From a checkpoint of a small transformer trained on Wikipedia.
Size: 21 layers, 3 heads of 32, 3.16M parameters.
Architecture: learned positions, tied embeddings.
Training: a variant of Muon for these matrices, 150M tokens, 9156 steps.
Each number is 128 + 24 x the weight over its row's rms, rounded and kept within 0 to 255. Layers, rows and columns count from 0. Numbers have three digits each. The size before them is the row's rms in percent of the matrix's.

# layer 4 MLP down (transposed), 384x96, rms 0.134, rows 11-151, columns 0-47
076:142104106132128138134153084173102101114107100122152157124131135133128084088185100106079097134151128153142121106149135130091132120125159153137102
046:112103149126148143130122193046142112088146106103123157125156133152112123123143112124130138153141119172117146121161095149142119195125120126170133
076:090084142147162142139109081134109149117094170124143109101110152096144129131105129150136114115142172101178129103158143056134115176163153130151119
076:110105153141104154110131109147128131145153163201137123148151159098102108151153164094079109153132108139123071149179121133105113129164127112167145
109:088129138199166125123107114150135108106101153135088115120140085150142140116155089120151092128103114131160162130130110131098085123156159106163118
098:121176149113130133103135140127146100148171125092167114109139124142134131128164130117134166124154102156124141125132151088154078167087139121147147
112:119096122134122120115109162189101105104126144152118115133137089154161106101146109133163145101145085172123079119121125163090112139113133130117094
101:135141147131132136128172154142091099106132143103127171166149164133091133105124103149147153110123183148097063133081114164104155114130106110096098
095:144139168130161102153132174111093136106149105081100090104127155110112167166126120123147118134141138140136158122120114109110120136093096119105125
056:121122163144150164109143117132099156126148118122163156106140111117113111161127139156146134161094134103146153135110115134107138179087125120149110
098:128146112120133101145131113107082132120123176170139165096106161160135114132117123124146139089136154096091166149099151133129128116121082123134118
057:140124135144096109161116133123145134176132100087100157136118113180121115133099084141137163179142105134136140113132145193087138140108127153153104
108:097138087147141105142162132136115131136130086146136060078090114085131167137114176147120126147120116135139124149108111138132143127131083108099092
081:115155114142111124142089155131128148063166096139109163148129139111140164128124092188164133166114093110136143140131123142159191119095111128127145
125:131135158093153112111197082141113141132157144117177104134164138166148121103120141158170143114118100108065141124088151152115097097133081122172124
070:140168183119151115140140140089110114135143147123111130118095114112121158165103135112110118152143168176168131104133125113114170170140086109119096
073:090129129118171170097118128100129116132148122164127142076111149105105136145111105116120141119132164113128180114138123088092196122114178098133126
120:088117154155159077134151127129109148131143134146154103124148142154146132116093153117180138111142172122121109122117173090111128104117119127103128
102:123095152134157101161084062103145133151139160153147112102114163133122089105119159132150145133130183111128137150143125127120154150144112136095081
104:137113117099110152131129124095127140085141138110130095151179140126157097101112125125137138148113108138078091121183104110104140135099160145136127
086:119105166121104120124125119155094121106146089179159141093121155139142139152119087120128097108110151158162125131103159130178181132124126151098141
064:154142131117132185129151136137133146115162127123136094150138125114103127151117115117130081112106159104103117129150096112120142157070142108112117
164:121164151112134094162130185109096127100132121105100118114122168142137167173115134117118085110149142151139150130105112108122097145115105116121125
115:130099119116106124103133182109171127106123126172138137073184096149117123101134129149155142161125091141137164135094096127154125077138136104109098
085:178140123151121145116159127129147132140142102117103130100094105147127109156133167126072140167156114112114153128131115110127119149161116146104153
090:138112139104134170154123146195113091111111173140124138127130101144128141118136114130110125143125108144125130113182118113122128119185173116116155
072:120132138146103107125131171139126146165079148123092139120103114133152139097126147123179144133130128099110175096136136148099149108101113175160101
085:123132149115116142097135116131167093155113124127128152156083085118107132098174092188086160114146114127123110122151123121151148142103122140143153
074:149116076140137092136094121172143175117108103131093117107166168179106123102119098131134132124124139160163115150131125168097135162117110100134121
154:147115125156151107153163104110091165184121092129170086131069081144125170131120119113169100133147166111142120137070148142115129111128153132112077
104:167122155164146132166099141113096136116122146121073150108124101149109137125155157132082138087161153137104141122109142128123120144118064128148062
119:135102107082136111160178104148127138128138115126103121146105129131141126102104186120133133119135183155118154119117166109124127127113154154110128
103:125176152113123188115119099075127153119130165104122121097139102115151084141144096107072111176167143133094127180123173113157115124094105100112105
075:100126144161092159162122130100165117133147143070133185140138105090115131087139133165113139155104143115106146121161105150143120155117115128142191
075:130120098133136111095186114177142152106178139140128124153145122127123123134127110157105146146107161108131140135103153152087157120110116098088142
080:111131137115160136168133156104129139077124128134102110087078159109110145127116116090134102115104170098147171153147124090116094139107100099113134
072:168150107142117166088116123099156127098131085125136080123135143158149154136099145119149132088149120136152132103118131103082128122127104103123121
099:127120112090108139130103155123115137127153116137122103119174161136178129090082140082165127132149136102127111163129133138108138102139068159116135
091:127141094123115126124124082121144151118104088128118134169138099111116168122114127188133112072114149105118137096119107150122129139124140143123131
099:145115116117147149122143146133152106090104139128121121143122176140100131114094127155110123101144140084131154131090133093168092113129126096115146
056:100126131141138149080126146084121122139126113135094208157161122134128151098153135176137121129074115160144112111129165152131100137125089134134119
087:129133132109142136118113110154140153166127102124135103109147175135130159126124135117130134058088139079165142136141174173154142151136111111096127
099:129126118143136083147146084172093103201151120117133122156115175182150089102160110114116132111122124107078165143127110132115131137133121113135143
090:123142099112101100097148138147138109184139126144135105144102131139126122126146133181092138168125110079171116149118103169165156114101120104114098
081:154133139110143113127116140099131177121120126115125141102100157077187118121141106142078094139126162148106144161110144114096125180126127112089091
104:158114091097105144117093149105105164116115140141158157158149109165146135089124141100127129149117151132134147118143074119129120124112132135155128
069:124139139131123116118103145152120133119131130105134148068140130077134128158145139119102133128139071149136101140106162139078119124142165096118145
115:126132112157107116124121144112140091148127123127109136139147149117122123130120129070113164156130129132101137093152129121096155064126132146136109
063:165118101118132157179128148106133144098154098141092120136107139107100162120114120123128089177133127144089146118112139117132090169140125081140120
105:155156118102110110142121137110109132136097129119088170109110156144150168071130134116158122112107102138087083089125106123120149099142120106117103
050:134151139114172086092142129139130116135146156126151108118148161128098130155105124097211159147168110101127098111155142109108153151124127101148111
088:124137146152136098164127132119144130130141105170122132155120109159131114152121107164065093106155139136103149184099102135168138140118165137134152
137:154154109156118132110091172167139109112115083158088131139123124092112112139161141138125095089109125157134135124143162144123140098099095144118165
055:120124145135114148143151140127155120127154134073117133138141102122077163108133111152109153139126187177107131108175102103137155155085136155134156
079:146143127102186093116111179104097128109150138087115108113105150101107180190131125129135103119162127147138142125143123103106094136108125120085141
084:161054106156131123131141106141107177124131150145132105134101104094122150077167107132107089164133156128138084125106136149170128093138126114108098
115:161098114159124116133098091098168118133133131126137121117117152116152164118106104102169086107100117176156105141117151144109161128105146127149109
091:166092135116118118145163095132142120131129126151109163133114163106127114148149101154121049078107146124131130162119136113102154126142159129111059
101:138140094148154125166131113129050132167169111109134133136138152121148111143122140129111134182157150122162115137135144095105132139113098093106107
103:115119154106127110078137143164091146134161133131179116099126106127115140174131135133181127118129130113087090139090156136093161118105103147107107
108:104077130119109140138117174102125140116126134095148120113166101142150168140088096149109180151085131131112119125106130162127135138132109126111178
129:130134121117182127119096093132130168126126121105134110145097092120134120174101150129141113113105133086139161143132149168086118160155119079133136
062:115137104165097127122152153113178100135131172119105165109169126141112129170133125160089129127117167151132139119166091128118115143106154101155117
064:118148109132121108117124131074101141108147121102129125151125139109153158178127146090135063083132108122131144136141138124134115114146081150090124
092:131134146136075123165097107138086138111117123120138173152134137138131072140094140127110140097197162088130149133142146163145124092084125098139124
117:099143160149133160114156102097151134110153151121121130153090160158101105096100119148126136156114091151111134088122176127125156137110120178142101
126:140098118122142128071099170125129159133127137100155192133140113138149165109123105159125156130090105125118154151088127152110103137109155157150161
139:130115156157135115113114098116093127150103140117122161113155149142136111135066117095127145118159153138128138144085148154156117084127126133137094
102:103121137147090088146139109089137119187139148111123148098163153125188134182147158113141115139114123110117145136096104148139188161120172116125152
093:153175093114145101136171104097142118111091141119111124140139189109120107130111147132174106130136143089107128111119153108095105104117105138142062
043:121107154130149133104143188082184090093131116082099153131148105151127160151165114163116140133108134141130111114142139113144130164117129146133179
108:112141119098163095121149083135130114177119145130137111158137132163124154148108141131134132126075119084159136146140162088136126153104100120157116
108:140162124124160102130113164129087147134140126081097099106105149134114181166118141098122087129159115138131149159117124096121098130137106111115111
106:163111115116151148131088137120112130121166114107151094148102081167111138118108167133077157169101122131126113147158132121150120141133138111129103
073:088118120115114087111159158162113114069090154133121143122137193147148109143103116151104107099148134125161150126120133125137102117123124109133165
086:091107145139117095114115173106115093095136150112139131104124114171160165109154144084124119134136178145143108130120133117136132170128126099116139
113:151101102111130145123167125146155118122120137162088150136089101109080107135149129139107144107108142132100132114109131138119125061163172095117155
077:072084135170128122071119090087173106114131137115121116159149105152151166143140141167121142130098119177127097152126129163152089116092114158108115
057:123149150115087112154144136137142143146087150070121147099122079154124108127096159110129121135113104115133141113132129100139074151139129134158097
138:125117112100108114140135168145095118101132126123186100111141130108112100074123147145175134138139130115196111100138118120124163088128143143091068
123:101136103140116136127145126127122111149099111163127141112110116135139110151143143148077116125100190091146117151126087171134156115129111077135161
123:100168172135203089128136089151105136170132117112111149072150135114111136114118130093150135138159128143166152108132122093096115120162113110086119
105:113152099142145104099187150159155112145065132138097157162159122105142102169120156116139158168168130139130138112109079123107117128116127129121147
102:130106123134112097129101099109105164135184108153140114154143121136139159184153139102143112110124128139119127142133118153132077124123073105122108
076:122119088127109122186113164106111123083159122122124147135137143128127075151165156112079128131118127124122149160106118137129134123118149117136179
141:138136117178107083107106072139142171125120118126120099141114118145142139144120072138160111092140112125130108157119144144102120102115121131176095
064:135109139132175111103101137099135146124115139156118143130127173170134167120150141112139113108098148142189154130140073147127138124117110147107143
085:130157103118139095125107205143116103119111113088110153147091095144124136157126123138097106101153105147137136098132130104129121156099124139117126
068:126130136143131116124153131143131093116118155111144117130108106100144146135106091165119106155109156167168129113102141081090123156116144142126087
068:164138119113121082135144141129159129177090164099143099121125072122111129089153138136102129110124110126086161132126153158134090149135114153099117
098:094095116125146123144138136121138093123147112158134156070155134150160156113096132157136130103133120146169160086112091154125114117140156173145171
070:104107133091102161112130142115142137136163135123103163147163092151140165135134110153125113170142141137072136113120143143131113096153133126165176
117:149120123122112193183185118116136155092138117146110101117123161125140109121091125106093166122163148100117134128114097104098109148145076138128090
063:132146104132130120129098162118129140103142115128150138148136124119129142167118135138065088105113101146135143113139119173094121120133165129137115
078:119109154133163071151137141086170168107122139129108129142129142093090128084184156104117104133130133128132152169082143108105115139103117112177110
114:129120132106058105130157129113141106116141094151120129134099139069123118121152130131110107133153137180095094085150110164145129120164095129129125
093:145166100125121106164110127106113092117145153126149123089124120109161153151091150116129110075116147144149131114067164127133140135133142164102111
102:107131096145112137080107095114121173124111130182151122137129139136160099159105187136129112129169155063139144150100147094152111121149146119115136
061:166104143148132163115127165091091167150124072149137147116126191108138143162140141074141135137161133107101114119120137163112164122141127135112149
146:123123105138160105146102114103142110152132156103148182110149138103130105135129149116127095152138101126130173084153106119106158144126153136133151
081:154112134139158129127148125117103138126169091103192128173085086118143095126138129138124142148136182095087116124119122169097143110126130120109153
069:146123126131162133153091094141118113109151150127129129123122123161102120103104132104119067169134152144097120140098143167158106114135098123155117
189:166143144093169123123148095147123118162097101143127119116126145158116100125124159119143106086123127135151102120106163108143134135096107103086098
100:164130091107135075128143150123179133155159100140168132156104141120111120138134147098140111154169112153160158138113104164131144173098125099171134
093:125139119094112132156113156111146117105137117140133096123085170112131176111134157101146113097098134154130125129140136154130079121113071139148134
074:127111138072137102119117154146079142096141100096131141095114141102127157141105117112117103117163122109135153135111115149115102126133122113110152
068:140127164142133124096118131140136106139110118120153112109104151151133132134083158137084120088091105128124119151133158124130144083114120131166172
084:096117116130165114130165135124136112158128162105144099093165104102141126099089135138148157106144158109124095114158152102115129128127124146096133
074:123155125161138147141134102125126152099088141160088074097118119129153128116144138136143073126099149117133191127108105118112157135170138125142118
120:147118153170139106111119119119099095115108115126156125105102079150107155158120125144086174088104122202104101127117082118109131099118108123137138
093:144152157109106095167130159162149119091080151101109125146112100153118124131143086148072115110134100149137174111135167113142109163145089142154097
103:129170120126168114110077149130126117156109108141102154110077123165110109124123101154120136099123138128125083143107119125109096137138132121134101
103:134136165123082123178133134119133101118142081142145065103163138135159131140118137114182124128122166128147134124098113141128101145116116135109125
112:118118180113155124122137125152138137146137145151149106100124160128149168119088191087141161148146105155088121087128096143091109131146141172089117
089:152155141117134119128112104136126158118157116153121105128176141112164152134166131108132105105147090143158113124152117126101103123161112151067099
091:136157142170103130098110141137119121117102068138129093137062140114098168124127118098136103138133107127105123123164087144118157131097118116136084
108:110158106087099139078124113101129140160154143139152120133139162130136135135126168110165137084092106100140097161141151165120116160092079122131147
120:157151057104101130109090125149119125065109099121144129141147108092140153148162108154183090135116160146100133110157137105114138072176124162113158
061:162061114136126150138129099166149161140114140130121165092144082122119150083124106130105158110123109117137125100129105146102131150126117108132093
069:154152156128160095119134132148084120123114140084109097156127171134120178180136135078121077110151116154148159157105145104118073133128122127106115
149:119155108162112092121111113124125163166141125119091167093088125105143158122099157140159137140116114109162138147097122151129133113134135152118111
071:154136155086117119095146166102129122137155132150144133139096155153130155110080160157107127146053144149096098133166138126146093126092101127119124
105:115120150114141087176138127159113136172146158119112099114112119133132159117122182103135115158138156102112105099099102114150124151105153136128141
116:155125129119168139116113137078117066167131122135113152138090129158135112143126119115105141167137148168105105092118111165141148135176171131088106
104:122120144099152096151141123111100156137146161157127139115169108124163107149097140106157094120120129159131109172145150108174142101144133145130119
098:098128091131152147135128096163119172127082138165154121147126090118149142090113148135162112155094130095150164172135103140146142128132146157123134
058:121126098126098088146169104159125128098124179134133128122136157132095104130175083165118083143095142096132129177101115138127144109173122128112156
126:136159155096153130125111136133123084130154107159124148107127131150160134150184164095139098129106107149136154141099114166102140132155131108125165
107:149187114154112115136139144103123084091152143134144132128130150131109194127116122142130088119160082126147107143137090146145160115081070100142139
086:156162122173119140097075101095092132155126156135144099145175127081133129126126127139117131117117163145136108156141095113121159105173154171162114
086:116149126080119164156156146089129093147120123117140126123101155133124089118140117132155111110090121112074140140133107119140116115129148091149168
096:118150121092162113107137100102172111122171108157102144121155077129117154118152143121116122123140099190099119129105156124103137103146131108117165
082:125110105122113145107142114132164153117172154124121111106124122164030163153141137127111140102115123119135121117155131129084126125132094126100114
101:178133132090180137154133086095138160113062137076146126113114135093118093093093138119162093173152147112138145142116117138159148142136157146117111
130:124151144076144070167127181125127110089134145110115112135130153112127163135120131095113097094138107133126169125081121091116109113116081109124119
121:123115136124114141166107107154130136132164090138097160145162124081122095150132091141112129134169120130091125084108126119116138127137131175124160
067:090169127171171124077119173150121117127171114129128121124134153140167111158113158142151146122138105114118140172097140120115140147138119139134134
058:096117174114149145175151129138112124129116174120117141149106126109119157108149116135117124120110163150122133150119093120131114102130137158147097
114:130125114095181189127108162129099138134121099132113137119118141090112104143143101112147140077186097132161111114105130108154116111124117147132141
099:158145169141123117116129151109158180129122155123111081123115166112099132165123121087129109112110153166135123146125102079150118134137137162158122
076:161085113091123127127175085081140128093115153157127113159153129166093125150162134099105113118137090087107149132123133144133096114156143114105135
# layer 4 MLP up, 384x96, rms 0.165, rows 12-152, columns 0-47
042:110135104143147144112131121125112101141139143100142081137138122110154140149155133093118111174162112158130066116110147113109085097137159126124121
090:145148109067121161123171155153140126141149117125131109141123102133083141159116144080116152126115100136085160148142124188148123118122145104100123
083:140126119144113094112121131177121112083145133117108102149146130112110146120136134099140083158094103127139065120113163145134134136127131172139148
100:120114135139170192128148169141141153133108112113159142123155125163098090108096105137096151118164095121115157094092096137147147150156141146131136
097:137089113131092111105174137127133129164102144141109143140108158157073157123104182129100101152105109131148148097147136103156144118137103129124115
092:110096141123100144097137179175121090108133117158146103121124109114116144101136129148176133143139119175142136125133113121107118161094141160116147
103:102156146153161107149131164100140149144120115152129106124110127115108131129120158127079146125133100083112140106153142163144094129159147141144140
062:077102112125153164126106141106104136112131120120121117128158080120117137126095129116164117120077107125116083111094099077125128166124129141147132
058:123136167129121111131106135170156129135105138099135099107078069101126140144158136147079106110154101133151162080142128100162109128132111137130120
089:134099104162100183109114146122100153125083107120130122156136084178136129159141128165143102117114124118126162090085128110130114111133135166089139
058:125163130110105132125130138119140111131125121142127147128090129147143172160122130131121132106194096145132126123168129099138116084129152164134111
106:136124137170121121097100147122100112108121134066131145136127089102108100114129094161116087150169110117166158106148176115140087143128172155137099
080:133121100103106143133096140150126096169178132119170086094152118125153128174120114128106145107151128147124093135101166123149121122106159085122169
114:140109161160135151084135123135125145134100139091115125133150147125116124088099105165117144140165114114105127112133113144154109160166132154166123
069:141120067121128147118136127142116120106159159159125108138145107153129095129133109128196131111123175114099071097103117084126135140121144101090173
100:178119089136095132139110115159128108163132178097137115169135090145151151125123142155113106133136109143100097126114141155160047144152107158141121
117:090119123135126102146159140130126145174127167112087087098128157162100152132163123137119138119153163177098113094136126092158163085132177128149127
106:141147099133110156135112143158110151123145129125107131142140105176116130121143149125130068131130184135104127117073141109169115089152113165102142
109:109114126145112136125116149133133123151091125177086118125150117122112115110194126161048126092130118145149111102101159142108115118155146153143101
104:109162091134131135139069168110168108127151154102136105142137079150117111113108161177116116127153130118116105121138098120142104144151137118161122
068:091131158126118127117118108126159090149110131105153093125158099128138142112124177164074131071133136151152094137115120143161101114161116158141114
120:121137109156149145129143133134069137105147118089083094106145119140096143150148106081139092155086153153133084131064131090129122112132126151141157
101:125123108146119151132154211102177138097119128118185090129131101133114118159089130117134131134188101104170101103120116126121110123085128150120158
116:085152131101101094138104117142106086093118158133122146143136128153127106120133148162159124122134138132161113117150134151149129146097103073184133
091:130111139122141133164119150168110112103143124132122127174104106128124132114101109154136110105101149117132140107130116124120138217125148150106115
112:138128125103165159116138084122140118100160112145144128148117138124134119143155107103089134125127145159152091148141105139151109111142172089078145
071:098110152083123165090130090147161138136139137075120106145082114126130123100146100142115114089123119118161121113145119083137104129125141155157162
076:105124179107136113108183178122112095135133131166123108114127132131141172128146140108120115140126128127142144108133127092146111117136148121084103
133:147163136124086112153171149134136105130140111093131143079110141129174128142133127130120090124129157147101112145166122163089135130112094148130131
095:096135123127095161128183146155107086080117115143172149174086134122105145124084106145141112136137117146108132151143119142133102120123144110136151
118:144113093126077109115167140141156096133125091150141162125091123150121131172119122147159110081156103085131114113180136126130156146101133111164107
112:092094113163132140080147131156122087120117116151116147120126136142097154118092153106142140122136135151191119118139118143106120108139129181202170
067:110094109127104130162108137132151142167175123099159139157157141112148104116149154171138124155114148139119132081143106097149098130131091169110182
080:103119136127151104151113147088093126171117072117163132155164145115139096118139143130145124129148127087111133128115117100162129154115123141121160
081:139100105156142087095142147133130132159122146118155136146150092127124107126146152140095118113154133145139104110139121163150138149119154166143149
081:152147116139116121101138106155173119146146146122115171141071107128094125155143096118098139132159146145100143140110139128142121139151143123106119
117:129155143168137108107194110131142108114111155128107128114104075114082108163194128141126109107124137148180173115134155128142142143130152140152098
090:136118139138196130152146151120127119168147133155069128138134122138112124148100098120097134156108127142097103136125140134150087151185128148078153
092:128095134077101170175163114154133133113126132143114149126187148137111162126113165134138117098182163106120160093123123140163128142133121143137146
060:103159120112131122162183139147149129180115162120137147125135096144097141164113172092129152143190131110105113140157128111105152106143104088122103
078:103135158145145146154104165129122070162134137129146117129134174142111102133135142101132143143084150114158109126150140128166150138119162171107148
103:152151126117134136088086134119149148105136113129120108143101093149108129157117121143117104102113087099174180100132135126151151108124142155148143
092:118145163083155120134127147119133131190139118128121155146088117110138116120169111144076115167178081113131161140153113068148137136131130168112136
082:122118152104146087168058162104132122126130133127126147120145134141169134135149136165144128169131103099111151154122140132114096162094157098140154
110:145173106111127171121123146116103127094128144134135103143154090163160134108098186131145128127098148118178157115182121080143122132135105126147142
066:076132155165113159182091158108149141113124143135146118132149111100081121119146111144136090194129108129139159110193129098125132125117166138111156
124:105115088147115154143136131147156118091110140131122147146098174124118124149145136173134107116101083156092163094174115097149100150091103104172147
081:120129159137120107092116113130137105131134159129163147105171107152155094138119135146103149085141095095163116129137099155103150123127111127145113
101:093156155111136154151123121144137085169091171134119140115130135138146118078108136155089145112180140142140125124137095109084132129163103139150120
064:136071127160076154114104109134095137135110123089132132179140105107173123121160138133133134133100118124123112136128131136176124106146103206114138
091:123117121136117161168125140118101109136116133134102138092143156101110111176148097146150144108115139089088067129128137131163127113131121097115120
111:067134154170099137116076133121121111093123139121127088118105111160095125121129151119130146140141154123121111136144101109149126163100141133133111
044:139124097122091174131161123131113101159166146109126084127150108135145151112118175156130115152081167165084117118151139079132117111109115149096151
055:116136110169147120116128133121110136117129105102128126126161080153154117117138102113148135142054106157117116132117139105118114146138094186149113
110:085193184111109164104139172087120101148109126112100156139125150159120117143071111127146124111153144159113143120149153130123111113124153135153137
117:123131124110096108123105130167113092140116122093091160140129093113097127144114081146122146137134104078134138110161122192120123132102191123126130
094:090131131157125181139123188119147143145110099143126106148153144158121127087141168119114131116167141154108153121172121131139127124134089173101134
123:142106150089122139092116139140168111126090156120123125139145098145091146126123138133134090078129095150115145120123140127144119116127147174143110
113:143109109132110145160153091140093109121110113130154111127165119134117124064122133137118144125119129154100163119158118087108125165178172117156113
100:182135149119097116115102123122162151113121115115165144122111085157145159119088099131099147130153140142112102124079126167109122155149110123153162
115:094131150095127146173155133116116129149096139182107114102137175144135141101123112137092151156126079173122152111134148140130151074152110176153136
049:109178118098105151139132137136117084126119113160110108146121178103117141162117172133102142111158118140132119108172085140116114115135137115126119
063:140109109148082164175133129164163115143145142137115129108139134152083103082118126116128143135125139141114125103162108127131130141133095164122134
102:096138146167087147121125127139080119083116121138090104148161088151095111124151122122148135111132162146136115121138151080137142077122115159146132
104:132125138144126156097113136129111160137162144143142117138132123131148186161134107185065150096163117118140090097152121152142143103098121164114141
113:173096152136117118119087166120125141146133140109153140130108149146136144093110114154135135147134094128117150105101102108131141152120112153155145
132:155137051126101120151164130167165130114160149154118163113119123130112118135146092130109173169098091118102113130137113089113147116120121155118157
090:163146120159148120115149190117107118161114099099097124109143152102123118159092127125085120139155128104112129119132125183119141142115185119099113
096:141107145103101133178092146126142109128188181104146110113132154123137134135124098165113119122143082109133149101100119124140118110157164167139125
032:101096108127159146102169129104110121145158090103110115121182125122128184186144136088117132151151151147129111117103131084127137122144153132137162
122:152118129141115146144156153154107134089114120133161122136161076137102086133094104114139137157127173161108126109095158149109136097163177129090121
111:124104127139081150130140100098146130127117145156189140138161147124095075103138117163134152117109134113145130105126134158134172148116135138183126
115:146090201118108140120101154140140128094116134138170175108129136117129112119160089139074138127155089113139162126137109087126159135128086184101124
070:188147092145096183142112158113118122122118154095161119158139078154104111087132142178122143127136129143130124097142127119135132126100146109100115
099:147124126170116155123130185134134106106089146124137137101106118146105141081060104161151126123124124101125110104120148156108087151094148133151128
109:113130179138137118126120146072099132155104080145140155151162091097175162156144079126156135130114121095125092145135102102144086168147149108131123
076:125114129071085119149177151111113095118138156134111114074142142130123095106104126159117131146147190159116112121116135081096087136117192131141124
076:115088124144131169131134128092116141084153124163125143134137117119124150130128143141098163111143115128135138106130093145103147124132104102118147
117:128133129124129143103134172156125094080104154132126119102118094140108068140147120146128142141167054134084086124152111146162095098149133138117134
118:103133130164137130156127149161131095164081096131120149133096154117117139157127124119141116112095147163075123088125118142178127146103121102128155
114:118172156108110156101146154099137150135106158113089124132121093096116155129154099136148103169169114125150175130103115140171129140111115125106125
107:106148130111099142140105125167101084132137111067147162147127139183153148148084165121104129106138132169102128114113107155132097157108140123088121
125:131099123142142157117146147122157108148070142091131100135148102152085074075101153147108137132133142125123158111111152085113149122133172153130141
078:110140135148110168124121143146149104122133113143119106147134134133124133097092149182114149133131153075101112111181115112140116129143098165127115
126:147141129187102083103108138122171108121070100108123123147087084140149136119173090109138124152137087108131150114148145126130123139124124116135148
058:087111141092146158124145142125156116114104110108122127120150167121128125148101120141129145130138158142143113095154166136118125145096116119115148
084:154127101130170088103168143128137138166159109120092092097142141122139194151134134072083143141120120182108122152131133150118128099159127132113129
078:122154128115110105156127133136135130107118093128159134139154086159123094128165153122134124141146087161152148149103086085153151169110126117121125
109:089118128135144148153132124115086116096126098158110168116135204146112123142106128113149159148113157149158115122125136115115152104134124111151150
075:126126139138113118106132155113114153138113108135157118112158121100176103144151107143148131095166115168170138156124112096112149172110134144116175
068:110129119120124137127106116169095161124162137135114137128150104189156174168133115144130090153173148142113084102119100171136114108160175149135151
109:153109126143117113118125144091134133094097147116142110148086120094121151120176136115099127159180066132122175151146138079132121131118123153157098
071:101067127147090156108094129124120152134141109120153123166122139143137104100122151159152115105124120144105079122117152098141140149125123166120125
090:160123134122121145115141156140160098110155163090147110094125092132113121102056120172126153145159101116149132116140092144096090172149149151124151
117:063113108126135155088121154103128141101090151148124079100133079137129157131084086172130131100112139080101086119134120143157108140116130116132111
098:102072117134135142140148139126129158131116138125107113145132103141134119094157151164124121130144108120101128134178078105096116135134144124100149
102:157138096150113112084132117132117139119100120156121120166137098133141117184158092098132104118132090143143083115083161161136117132133144176130157
091:085147142103120103123100093176170085074123169108105113139106125141124130140131128167137113094115162112176108141142104134115107136137115092134120
127:147120108119128141101110113111158093120102107088159137132158135114136163141116117173088138132175129130103118106149130124120124127137142090091160
085:097153181086091123132128122099138122093118147135123154137139163138159126116145146103076114104152134163145173137143128176117113118158118167147120
080:108126107122119111119148163137147103110153124121125105146131123106125166088146126168138167105137139147181097134150082138106171075117135109165119
153:170126115158100128144155136119105102160058117136110143171112125128113108157118147158126111102160114137146096099148131107148119149106174107102121
093:102107118130135106154157086109148151081113145121130156158120142149175118138163156105135100115141151157107127141114099108140157145141110134110110
097:116138133131121123113126111163169121157133145081147156144129067134098098158109146110131121106148117103128142132137113106109138141128182146077112
090:175174139141128123177128136108144114151107134125109165165123109163128096156124192152124173144130103164086162141196151109137092122133104123126122
079:123130119147124150134099145085111117123165112136077144120128098144154163137101135145116136137141116132064156113137112136112125133146139153092123
085:103149160161146072154134128135108099107147129135145149119129113141135155125112097150087138128145130135128141154127155170146080129128113137144141
090:149124114083115134152127120150124084162130127106130151116110117121154106129132155087123166092170102162129106141128108141136129152110115102125151
113:126118152140114102182109168121126112114126147137152156177142137145103120145092150148097128091145083150123139087151108106099103099150155145098110
132:114098081128171136120132131097099133149161102143142116130173150136117133142112158113146148156128137100125064132097100137103150093125149123099152
090:114149167119181143099092124130101113115098111097146122123103108122113119129144145133095147084110144134096134147164118093126083158120134116123098
123:084112063116101159155113120070087107161125113124157130186105103155131159103100147149108149108087111142116161108142145132135121116123125114113129
115:127128157097121107154107135130145141157140157131146109090116175125122139102082106137107139106130107125174138122163055116131092135163139163132149
108:159151094079117157130162167133184090112157145124134114099131140158110131114082139114162150133073097161119153100116161155117141110119144124115164
077:101171168148154100103135106144091173126114142141104158139076118138119138163188101172131119103142090125142148087156130130168142120129116148104133
105:148165146116132080149129122138133120153135151159127121115124114174142127104138127113118107164127118144146145122129164138118119141116123130090125
122:125081124120088106165113184116127146126145131161107143109131115112140078102109100141156172170117110096122123111158133127147138188121146109138130
081:105201153117128125135148154141143072144130133116130116159124179131124119199140152119114085133147132150111135148122159106175108094138167115126144
078:157101123105111143152138121074180147125126133149135180125143109111077118099143122152146203120121129139144164099151095130117160124126139121118125
121:145180122110130132150101118125130131148123084099099163141121135099104155135106162159136151107177087118128132072131099132112116126111122135143130
094:098150144124101113129124122160118105143114149108138099148147123122131164088095131181106106137154134117144140098157119128142097120143166163142134
112:140115142117160143135149126143127068155109129114094094156136165105098135107106140163102146150125131166120107123155093133147121095139111126139115
113:128128174111118124151117105155113113175101131086126132162147134121156112135148112135068117157159101163125133122171133159145096130190145153106122
095:100121108128114136149132126145153170140105132140111120109124128145116129104161150133112132145146106173109113115156144106133177131146148141080143
095:100125176131132150133151108191132147136100123129163129121092090145166111127119109118113130148182085167126153098156130131148162137121142111135160
070:155178123172154137120121154109120121125137098122100141138144133130128153106085139120135189119130111160120164115201154135127120152142133139123132
115:150132122117126125109147160132181086156120141133121124097135181145152111164139126110089122101088112152108175114091111144157155167126114155112109
111:146153160156129094183129126162099116126129150149104168128129114149104129137127118169140123143176117112132129074158095093108130104169129181124107
104:132138125093127089122115152144182112137135130123078128115089111130117105090135069121141163126100126151107115128104142178114135141092170090117145
097:144143109150132138128119124132139147126114107118096104107140123116159170122116140162095142139156107131115086113158145173145093139177085135123113
094:186117173091113093157135141123137107132152137166179174120157142112163101134165121100152101120145107157113132115147122133121134130110135153090154
086:132160103121152128112114135168103080133091118158121172123117158113152109102136150154077113151148132155131126125107139141152140135115118111149117
083:126123135125135169183098127150146135127103117135130131142103119136157133151109051130161108153123133085108171128154115134175140136136132170128140
108:101149109148183121119141121120114137112126117094110099115132135136112155136149133105107081168068154145128090140066146138138144080137129141119132
136:110108174122105146149080118132150155099126116143130160122107090118112157121110061143120131103170122101091136120121115113131143157156152155111139
086:121120110128096156125114132116149129146157158089101118106109089084112103117184068159110129085101137113117149106162157096138136109140158145127140
058:134135069118129131134151168109113151154142132159123154118138134159095146177125119119148126121122106148086128104128112063166149106120102098162179
117:103085117198109080117152105139164096111108147140132157181108130132143110124138121132094129179126108126108162115144126127113136105113107114147166
115:124124126146099120123130102146097128077130127170110175150147135125170145128146132148133118135148083081114098111139115183104087149111103109114112
083:152138121141098137143127149112132134141142132149122134126134152150087149134134127116085111123099108178151145119137129097136176156135084168152142
110:123088192091096164134110101123106094154104116127145127147097130160155142111088133171123135138117113139154131128124136119152098136117103131087144